config.yaml
n_layer: 9
d_model: 224
n_head: 5
n_kv_head: 5
head_dim: 64
d_mlp: 896
vocab_size: 8192
activation: "gelu"
norm: "layernorm"
norm_place: "pre"
norm_eps: 1e-05
positions: "learned"
qk_norm: false
attn_scale: 0.125
bias: "none"
tie_embeddings: true
parallel_block: false
init: "normal"
init_std_qkv: 0.0176
init_std_o: 0.00415
init_std_up: 0.0176
init_std_down: 0.00415
optimizer: "muon"
lr: 0.0015
lr_mult_qkv: 0.4
beta1: 0.9
lr_head: 0.00474
grad_clip: 1.0
warmup_steps: 200
schedule: "wsd"
decay_fraction: 1.0
decay_shape: "linear"
final_lr_fraction: 0.0
batch_tokens: 32768
seq_len: 512
doc_mask: true
train_tokens: 165500000
steps: 5051
dataset: "wikipedia_en"
Each number is 128 + 32 x the weight over its row's rms, rounded and kept within 0 to 255. Layers, rows and columns count from 0. The size above them is the row's rms in percent of the matrix's.

# layer 4 MLP up, 896x224, rms 0.0386, rows 579-584, columns 112-223
size [106 112 115  95  79 109]
[[190 115 159 106 178 110 138 167 159 199 110 139 104 137 153  78 159  98  84 122 113 136 113 189 119 138 141 124 107 108 100  88 145 170  82 165 117  80 153 134 114 138  97 126 102 150 133 142 116 125 105 153 124 186 125  67 130 122  85 123 105 102 116 138 134  66 178 172 119 154 101 167 155 114 171 127 159  84  56 102 185 112 129 136  51 152 166 172 150 123  85 105 114 120 140 140  81 105 156 171 125 115 188 126 156  99  90 127  98 121 108 113]
 [ 89 126 111 145  95 151 148 185 157 139 154 113 121 153 176 125 184 121 129 157 171 167 163 173  71 212 147 126 182 162  85 144 101 131 141 130  75 143 149  66 101 124 121  93 164 112 124 153  97 153 113  87 137 108 133 167 142  84 204 158 131  65 129  57 146  61 134 125 132  72 149 130  90 141 161  84  86 126 114 171 132 125 104 167 150 184 122  98  87 174  96 150 162 130 182 130 114  88 121 120 205 100 138 133 131  91  97 118 122 142 109 173]
 [194 172 141 116  74 136 133 105 112 112 134  87 130 127 121 186 151  86 143  71 175 187 111 171 141 165 132  76 113 144 177 107 107 140 110 154 119 166  71 134 154  96 134  92 114 119 132 145 179 176 139 104 119 119 119 227 170  94  89 162 133  96 154  87 110 177  91  82 103 108 135 175 113 125 125 130 113 126 124 116  97 156 130 160 131 120 150  53 174  91 141 180  98 117  51 151 108 155 109 105 121 150 131 116 102 172 113 110 120 131 147 133]
 [160  97 135 161 166  92  93 134 135 188 128  94 118 156 125 130  90 171  90 130  98 105 123 149 165 172 203 125 138 120 110 107  52 177 153 156 100 163 153 147 127  80 107 107 122 148 148 178  73 115 178 144 157 152 103 114 176 135 164 153 117 126  85 149 186 128 171 122  94 152  30 140 113 130 137  67 122  87 181  89 141 143 131 162 140 137 147 155 150 150  93 105 173  95 121 138  96 170 117 201 121 165  82 114 120 136  92  70 135 132 120 170]
 [141 124 152 117 125 185 163  91 175  51 141 134  52 163 161 120 136 131 122 100 114 144 156  96  81 108 121 154  96 111 167 168 159 141 147 167 134  97 136  68 183  51  88 119 115 142 128 196 151 141 123 125 140  96 182 165 104 148 173 126 166 129 133  92 163  75  88  55  80 132 196 101 139 128 125 114 228 108 182 179 128  77 155 129 166 161 135 102 128  65 113 124 192 116 124 152 153 154 141 115 128 153 123 120 134 176  83 144 147  87 105 120]
 [188 149 106 182 111 120 161 124 141 123 159 124 110 121 124 109 131 210 170 163  94 133 178  87 179 160 139  96  85 143 171  86  75 210 135 135 138 100 128 195 155  79  82 100  99 137  57 151 121 111 185 177 104 137  93 127 138 134 115  92 120 190  92 118 158 160 212 136 119 107 130 126 161  67 155 124  91 124  89  89 135  71  84 195 106 133 159 150 170 152 136 143 110 108  86 181 108  99  92 144 127  80 147 143  84 109 130 114 103 125  90 107]]
# layer 4 MLP down (transposed), 896x224, rms 0.035, rows 579-584, columns 112-223
size [103 108 132  98  76 111]
[[ 61 126 108 115 100 154 169 148  95 122 103 124 166 128 118 157 121 177 184  99 113 119 111 161 123 122 156 166 128  97 180  85  85 130 156 137 131 176  95 136 149  87 144 102 188 119 113 119 143 169 153 123 162 113 127 173  98 114 158 125 101 138  75 127 119 183 106 106 148 189 172  61 141 145 172 121 161 129 210 130 143  94  86 146 114 146 107 129 116 126 144 124 115 149 162 108  74 152  83 108 134 118 167 102 120 107 161 110 145 115 114 122]
 [138 111 105 163  76  98 127 154 119  98 137 106 123  29 128 138 120  87 107 104 118 179 152 161 166 160  90 170 165 111 153 144 207 151 182 154 115 102 111 114 159 157 176 111 116 146 174 119 135 137 185 126 114 148 138 130 176 162 137  75  83 104 156 107 167 142 121 159 115 101 133 132  45 111 113 167 184 103  74 118  80 135 189 127 119 108 138 153 135 179 138  60 100 145 123 161 104 187 188 125 137  75 108 131 128 128 165 152 145  91 116 116]
 [150 211 162 171 107 116 122 147 156 131 119 125 106 134  81 146 163 145 115 171 102 134 135 157  54 162 111 109 147 160  48 178 118 157 160 118 124 177 167 173 107 158  88 146 137 103 126 128 116 110  77 133  86  87 113  98 110 150 143 114 152 137 134 130 104 104 137 122 107 186 107 134 125 122  86 138  65  46  72 167 155  74 119 176  79 169  89 141  80 133 106 145 135 138 110 162 129 123  84 224 183  73 166  95 148 117  86 153 126 169 160  93]
 [108 143 142 130 135 143 104 138 150 168 174 155 157 125 130  79 121  90  61  67 152 103 115 118 130  90 118 192 137  77 182 161 119 138  91 155 104 100 174  57 150 173 189  94 163  93 147 108 123 136 128  98  72  89  97 140 138 128  77 149  94 137  97 146 145 112 140 124 124 116 104 114 137 186 139 192 150 127  63 156 108 177  98 110 137  79 149 101 153  99 126 164 149 154 179  74 151  88 172 147 109 110 126 161 115 108  82 110 130 166 113 135]
 [160 179  83 132 103 141 149 153 119 148 110 191 117  83 141  97 131 175  89  80 100 184 100 138 149 154  97  37 135 130  46  77 171  81 142  66 117 139 153 120 148 152 146 183 177 117 114 145  59 149 162 112 139 116 125 102 174 148 165 116 124  71 129 148 138  65 137 168 126 144  89 129 128 121 180  79 159 131 159 121 176 143 126 154 179 105 130 115 134 161 166 130  85 129 157 113 110  94 137  85 110 102  93 140  66 123 129 110 187 165 225 127]
 [179 120 107 101 115  70  95 121 146 156 117 106 115 172 132  77  90 140 137 145 120 110 112 149 111 161 103  78 141 191 126 131 158 152 139 184 154  78 144 112 125 146 166 140 110 153 128 169 162  91 116 172 102 147 135 143 140 156 114 117 112 127  60 114 128  83 105 132 150 174 113 158  95 105  38 134 126 132 111 116 102 114 120  72 133  69 139 145  81  94 132 209  98 105  78  98 136 141 148  76 135 140 127 141 113 138 140 109 129 130 136 177]]